Weights of a small transformer language model: untied embeddings.
Each number is 500 + 25 x the weight over its row's rms, rounded and kept within 0 to 999. Layers, rows and columns count from 0. Numbers have three digits each. The size before them is the row's rms in percent of the matrix's.

# layer 7 MLP down, 160x1280, rms 0.248, rows 0-159, columns 1240-1279
098:486529504524497527550508518433526514555505506484503507482480485507501489491486532481504499496431472488500499509487488480
109:496410539495465492513469509470520465529527531494471488480499512505515488490491538528479495469474508507501517515517460497
102:483503496483483513476502484427503488516517499481489503525505485508486456513546508466485460467500525461518525476508485490
095:516472478515496536509471492527466508516464540501495449482540507504523523497515498493490501484494508437521477494511487515
103:526455490460520516497500494522496485475475498488518485526526503526520458530519438508490512505520519516476472477485494503
099:491451511520499510476506460455543476496506482441499476490476466522491509514514493523514493511490513517485475516470482491
100:484467489473513493482466526433562489485537479499486512472510486507544486525463507539448517514455524460490484499521504477
099:517458470512542465497499491555512535469482485540572472453512547508499512528486496507491517452406506529475538498539515505
093:507545549509462517492494476467526515501535521451522495493506526554479509484472560502508501473486481558449497479487475481
098:508512504492486503451489566568528470520517508507482498491498477503459512477507525482487488490493449510536485558480478501
101:515498531477487504475468497535521507495488547464513495509470545501530500488468542506460509462463534499497498508503485487
103:472474488515533454498519452524461480497480501500471475499519470508484547512462527470465509511527531498484457522485503504
096:547485501527501481488514473508499508484483545509458530484511522513463454498491571500536510464458494518478511469489488489
101:466529507468516538509515538508492520456529518486520480546515482500489519484511505479511540513509505446499523521500460496
095:491525470521510462525479518510539509521497473500493532483504500487539497493500480499472512495471491474491485498500520468
099:519531531542506457446516479488497494485539517484499460489538525468485536472488524498514501468490456497470477496478485508
105:534487518509509499551507501523504520489490491529459492475533521453499505505494500511489542512510482507524508490541524515
098:513489500513472481525494553486471515480528506465531497528525495502509496523455493541461501534541506519509540512453477513
099:481537528494497493458506526506475466532455481491521492495481521454523516528508523532466449501502518502502461450526444556
097:493496513517493488485509508480480494472543459511499480520494533452497484505521463445515490468456519503469486514513493505
101:499469517496529479511508436523491508488528522518504436454514522521518487499549506485460514517460491494470500536525485495
100:499487463491471509550479469500498512491484471541543511499492472549508499492543483468492480554526516503505469524519481489
101:541520533493514511467468512488495478531513478476511466493461439495493474507473447503521522530540519484527527527472512539
098:483520475491510512481527474508462544499478515416502489462479451521480484458489498503512531516514521546500491530487503497
099:493487531447487480496469476490494494555464523518500494493443499544509497509506507475501465537513525515495495460514532477
104:466509539480516479510489505516508487537560553527497534504522489494509465478509477499524498489506496517521477508478467518
097:505498538497512482489532529530513497512494502536438470509460471510566501483561465517482469544484538494463521446503472539
098:522491520481446493493472519544486546504524543483511510502498488478517498450490504518506510492477459495526471500527508511
101:484482511536483491537474503509507502501521455535505501504467498509520495530432536519506473535508488488528483507477486470
099:491542472467502491501485465527520521550544472479536502513514476475497457491506485486489501491532502436507499480501494514
096:486496512484470516490482525461485486521523542489522496488499504537504468479511488498523528492475507555539515505470530538
102:526479479501497502522486484521545492500463519522479493467469452533511523512531531494503510488455482461515474501471483522
092:512519482515501484486486519515533523476519510553462455493494541499492474505489526478487531519521520509506523497517499485
095:490455496459486465503505473523483499480531499533495473499510484473503475490489512475516496467503516472471463493479487496
099:444510505517526477486527500529486531504521466530409495517507490504456486465476492464549464478497466468485518503484478525
099:519536475509476499476503479455531522477532500556516540524524491515482466507490518516489490493492509481490513485520463497
100:492519494493501538479533470544514522515504504497487499472505465470490539473481496518506503524530466498539461508469504496
096:510493533483527507465523502507501521513510504532556513459478533486492497491507497469451497457508496502517463519478506518
093:494525490490496491496500482508496490527521458514533538518527532474498507505526501580479483483503502521544517491444488528
103:466529551500532501454522531538494488499515488491476455548512523501546507508498490452525508503488524482483503475539486532
098:466500485486491516528517561513432492494495506509492491506475472521464492473504457483495521510529510528500530526525525475
100:525505480482515471504494488515499526537465519522503492467497466500526505480509538482521491516512481490507481509508513543
125:511468544466479524481507523469553496493469547543485529489504532475447464494506545478500510481474460504504468511541463453
100:486514498492477477530471505517530535454466475480537503470490465467492481508482503527456498486512521497520486515498535520
104:466475544503491466497515445509467474517530468493531484474494491469512468515537543523445488518519501493505473513508521515
099:527550504502516473503481512510503551497471520522526504539475528531499492500471458564492507508490596489564510521468475494
101:452518503476483551520493501497549517534476509531461499513508476466529518492481486526464461479486472510486543478494474480
104:466526516481510471482553551521475525515464503533467543478468473487512551495488495500471496456500495493509509461582468512
095:482523476533537511461448466508504494526526508519458493525532489519484515493504498526469506499481518489501513471537537509
099:532507560516517521455525531467490478552490508461463523480506471518472547536503510498502483586474497522487561492520519486
103:526462523508502543516494532452512494501474470523497507520500508519501463493510521527534480507475464436531523492489474480
101:458499499465452521509498487538503502512484529456525507543452456509512505521502511524498496517509512506456487477512536524
100:502513444539498503527540556504493514526531501507553495492504536486490486470553488482513496521523509506522494525532507492
100:488547501535495514479527460499495489490556490493541531525541469504490487502562526540475544513532498505532521463542457512
100:490537469512522504480504483478514459523527524493470483577502509513489509498486498497524502498510542500529511528532509480
097:488524502490526429504505497558512517461499485492495477470487511466527479492465475449511495469520506527449468510536506474
104:551476508482566527520522508532475497535505492493522523502500533511516505521524510534522496478455499471565504511494506484
097:477533481540486536467456477469552508511548477491475494492523515479467520533477477485508454500482503502511496449489479517
099:520505501491539476469507506478487517494468463464499468476501526518502498487522499502485529511444523474515502534470474538
102:510494496516506541462509520503466520528555519438466529465507495566521517483501516549506504475506465496488531497499516483
101:505491554495475501494541533489506527513493489554527493510545530519503492524495492484502520504504499481446488498546504454
098:519535492481480441508477514490483501517522504525479492512526530478510490515504479521509497453514505519510491490475470550
097:501495459518522493490512501467475509516493439538469485447493481489487517497472486509501498516538485519433516505504462541
102:481467506509504503490536494527522499485531500504548505488541555483520514506481510564537499513504464541524470485532490541
100:461479504499456501492467521479509455484503524461476499525524492502514516524498540511504495515515502490520476507467497483
102:522536474531491513480452473502559438470492508517471547479489515514519452476501496499511474489493527445505513508523505486
107:534529479493507496519496488546488538559495487434474504509522536532502561528504488498480472499494498540526491544528524498
101:514514511472515547496495505537441510484453536478492483489513498516493528528505467431494525526483483498519478503554489483
100:494511516494494511533557484497508501486539531531535508547560532492520514516482513461476511477525471494528490524496495499
101:485452459468494500502450480491477505489537517506500538468491509505495488519488499511521481502494521561521511495492514504
096:455492504515490548495488512534503503490524499499467500480490498496488479498498462530510462534550478527486508480493498500
098:544478513517470515482494553500542465511498526469485516504551440501498472470486531512484483503504514486469467496451491473
099:432468536551541505536493567521514539548480526494481509501523513534512566473535494559502491502488542515473495498485490515
104:508492478563554513490520484493466467480485473488501507529465513538506527503542503489486542495481543504529490510496490506
102:470470470471482479490513541521489523499493481505516538508478518468521512505511497519462470448493487531507562487463491532
105:462440503498516512494455467466472499476510492516525537472528514541494507515474495473450497493487514493485498515483487530
109:506498488452540489527482491479487489535471533484536511515506499504531549482507517529493529487515507460499479501488483507
100:466511507518534519515500518529457466507541541480446448474512490513473482529489563531469518469515487493460517493516465533
099:524505488511502487529478489526508498494515493489451488504480513463511487497521472479508497552522486497467480505483532496
101:497494490487450499470517527512511531482500548465514555514484513519521511504530512475498510507480464482498506517486488478
096:467531447490470515504503542475485503531463522453527430464499509529432526489534496489515511477519538522506446478502496516
100:492488509498496495530430464491487487475498523518483503474488515500481517514487474478530499515497513525462493497531498485
100:473518487514528469494515506463487467540513528508506470459510492515500516497466520538464468506523512534482428470488519489
096:486509482477459485460521524476499508510485531512505504484508491521472517506516494464493498508449515542472497513519468482
098:505532473487491545532488503513495500512470496488528518484509482488512519553481522479511493503540508530538475506544529544
097:523506431462497457504537523488495506483489496474495508528477492509508504478538522495490507493497514501513480487487514481
099:495525497556524516505529463499499516490502460499532537511469457487524507498492487450533526527503512495491513540535529461
099:464504486547531530480545482491474487523504521511537466508499525519476500509484495542531487476502519500503569501527524500
100:497519532544491442494489509490511459513477495513468489464517509479487466487502480519510494580460489486516470485502490508
099:492479496498538471504467500535490504492489502474473510491465523544467508536514518509508497515516516524488502462459502531
101:493537486511455539504541506495540484534505490467506492506499495494518480534521464489464510499500489568533516542478486503
101:463501533491496469505521515497470528497465514519464491509470483446503510488470529497483506473516477516507509535504482517
100:474525443506498487499505529501469504531483500456476498526503435488495478515527545488507534542459496505544449471495505568
098:474463495497494506493476481479492516500518485565551521498511456467503497516508521516459508474497475518492496486519513511
106:521468514464505503488482529495478507464502481533466476498497512507539481446500495510551509508477493507473450535513482525
100:458509487541454544520544502499503499549482512503487479481450532505445516501475509460460481490441473511490506478520474529
097:532512474505522442519520469500501511525486528491513487461480501532524525529522512540522463460519512489529510505528478500
102:519501536487514507470423521476438531492494501492498503554476505445504489507464492519510514497495506527523482514481485544
097:542469514522518472524533521539531528430490519511522474496513488511466513482480544515476513525472444490505503473531528464
099:506547549515505515479474467503499483481515493516559477509559541480536498494493499526476494494511493504493500528520505479
102:523475497512500463509460504508484518498531499497508521520464486502472508521537494530521493496477462474476501498505498509
099:527503455504469496485507524450531519480508540490494499477527461473517513471476502513471518454487457506481529493508529519
101:455468464509511507499510486548478525523515509523513462521529422516473509459541521477523500457501526463489508490453514519
100:544466517479518467522495482519524555461508516480453463504535455497499505521531510519485523531539527467525470478495486524
103:530553497504516433510508530495478500498471507503514499450513520498546499483536471490490503499497487484505499487522552491
097:515498470491465533551543517479539487535490482473487481473486538485499534524477505487492503482462493498500492520506485540
100:520532482498533498511483484475482518514563514503531501475502531421469497530473477461490488496497472488503559483512514499
100:512561502489503453499518485461535493491510488494491507487514503491458492521504485514510480497450538475535500519507510500
097:511488483462490518471514487528535540492489479510512447480499486498535501514453542506556458513562481482493517484514488508
097:491482471482495468464517531509482538487497494484517514480470537483470514474496507496472489553458487510494459507556479487
098:513500504489496523505514542503489477521534487460492542502477499471505493477516495496544471499484488481515498518534505480
103:527505537505508534520503446463512516499488483502571474533485432507492529482459503511502508501455503509496507515456485462
099:511469520536504510522497531491504515506499508490480490499498515457495485498521532468504514506494528493481503519520504463
103:515459465484457496495453454518502508489473467475507468499501497474498497500415512516497539539468505552580461566491500441
101:508523537517537494522485444535468535488506467534509506490525469533507485451523507517501501509493523498481504483512508554
110:506491481466487488508541494516512504524523518555501504440521490493510498468521490459475388507464507453503492485508451509
097:518498513481521506459482472492468499511499462482496510529529584508493486536486470477509523496535435466496522490479516493
097:540488517520512472521525543471479545488531433514509460506521502426496509501508519457498559513515489521494464538498508509
096:499499532548458510431496447493496497500520425521466531498486477500448500491509493497445519474485499478510517527521501484
100:493523491501485507492500559503456487485512525499496473534488524511474540500532494514519480458508501521508484535497526501
110:494540510474520497508512501500503495501515506474493496469481433409488471531548523496508517492498463491516493495478486508
099:452501512495505473522464415507501523490522495528460501466548497528534514531495500544496517504535520513455558504458512529
099:524488500525464459513488482533505509479528518513489477514512492489507506487465502486498529486499484484461466530505508521
098:539526524491485492525470490504517510479523488499470523504480430484499498506505474530507470506425485539487499501491532485
102:502483538525519472497504483505460546502484535503500518520477499504483477521494500541556473520478457518500528525520534461
097:494536500515493561551501513501496557524504527475529504487506508504519486519498502510505525503502502530504507502525527497
100:515456461522498476498565517534486510461503448502545512529512506492505479511438482527515513481528467510506506481481524486
099:483474500485513469485514501510497520470492529517436479510510485517479544477505509493523528456509513506555531492517510503
097:490473513515455542483484528524494518517496527517476565491475482514508549535550444540508474494487575514500492498493514486
099:488496450493497494549494474481469511489496484505513528501476493523506508506478498476527522546522453508478524505482516427
101:480555533455509502526473540495535536508510457491507462519460487514514462485513511480524503546465512501491516492503540532
106:489518485514500482517501521420515535492496516531498523525557504482536504512515518475479527505509497521525542533567509498
099:491488514487536548505468528479512525558507468527493501491528536503515514502522494509468540541542522530511468490510474528
100:549536484490524510501493473522492470487515472472501553512463491534510491520501477519510493511525534497542520451509520499
098:521511493484473548551504483509519539473499490497495504517502474464500459469499517502549501484478509495509545504535505511
095:493487518477489470481503498488517503449498510539505473463503497454489476493517556484487540463510473504517521524453512493
096:487505521473469479538520512524535464508543527502437476459509485480498473469511485508433517537524472525474492489470497515
102:462495501509494514505451500469476493533566491494481483496475493495498492489511525478549452500515487478478515455538509488
100:457504489505504491529481519476495469486464505507526466481465450517473481496481531504497494483474505485477462524544506494
103:481459482511510511464477491528480472460513468463535509498529526514474532510514471451558483521499484506460494505490499510
099:480528548518533493485477490481506452527512460479483489498482522448501487470485535476502501500473466510445477479504503462
099:491510529514501500459472511527484475561542490486457511493496481496522513515506453501488522486516509491496480524438491483
095:502537497511501469520504453516497508496447496482511458481537506488458496510554516540506497493551476526495490521518499503
101:516436543509509495451458470512521452504510507545507520512467508434497526503509447487502511515502487471484449529495491513
098:545459494514498475520518521487504498498475487511421455466522502468501501485476498485463497523519531515464509518508490491
099:515486506452482548523504474498483515506510490458502505519521512535471500544483465503477480498489504514478505481429497497
099:480478516503482473534530458510500496503500492502528526493514465484513527471490524460544503520463504522464524490530504469
095:509512501524500448515486536526491492483502522523514531503493485474487514503459496473488504543510536498512488479492520475
097:516474507532501530516517497515510461541502466497501539488490497543501526502505481523473495498499497504509440469507498539
099:533489504501485534468488526517493486522475487469524526522490540525493494497482527516515490500480524509448444495485521515
103:528460512491498467491520495561488462470462488483472489508502519503471520523490525490514510478455516492457451499468515479
096:496554503503484461568504456497503498503494455498500475476493479528501495483517498509470496487440500491472507478462487529
099:517487473512485551552501477500472496504481494516496523508493520526494530514522478480454502492460542484519526484500541530
104:524497509505510478463537492507516544526495524518484482507525530488497514496517497480496506533520468494493530518523505507
100:503484473502503522521477422557481450531530508542513502463522515504521502526499509536510457526463486532496497511502500509
101:536527483497512535454545485509518507510503523504515500559522487511497501525473474500487516528457530531472466537542524497
100:525485495532495525560479530515431480553507485524537546468501538492514496510453518494510500517457522505481502465483488500
099:519494545512511528492503479501482508524484466544516462501482522475544480505498521475497501480520532509532488470533522497
104:507459532471477522498499498497493509495475481482500496505498480499477479484499460483514491468533516549504476556469486518
102:480496497482516538509504512485467513481500476480507509526489535484531561544469481502479532469526497515513522478521471505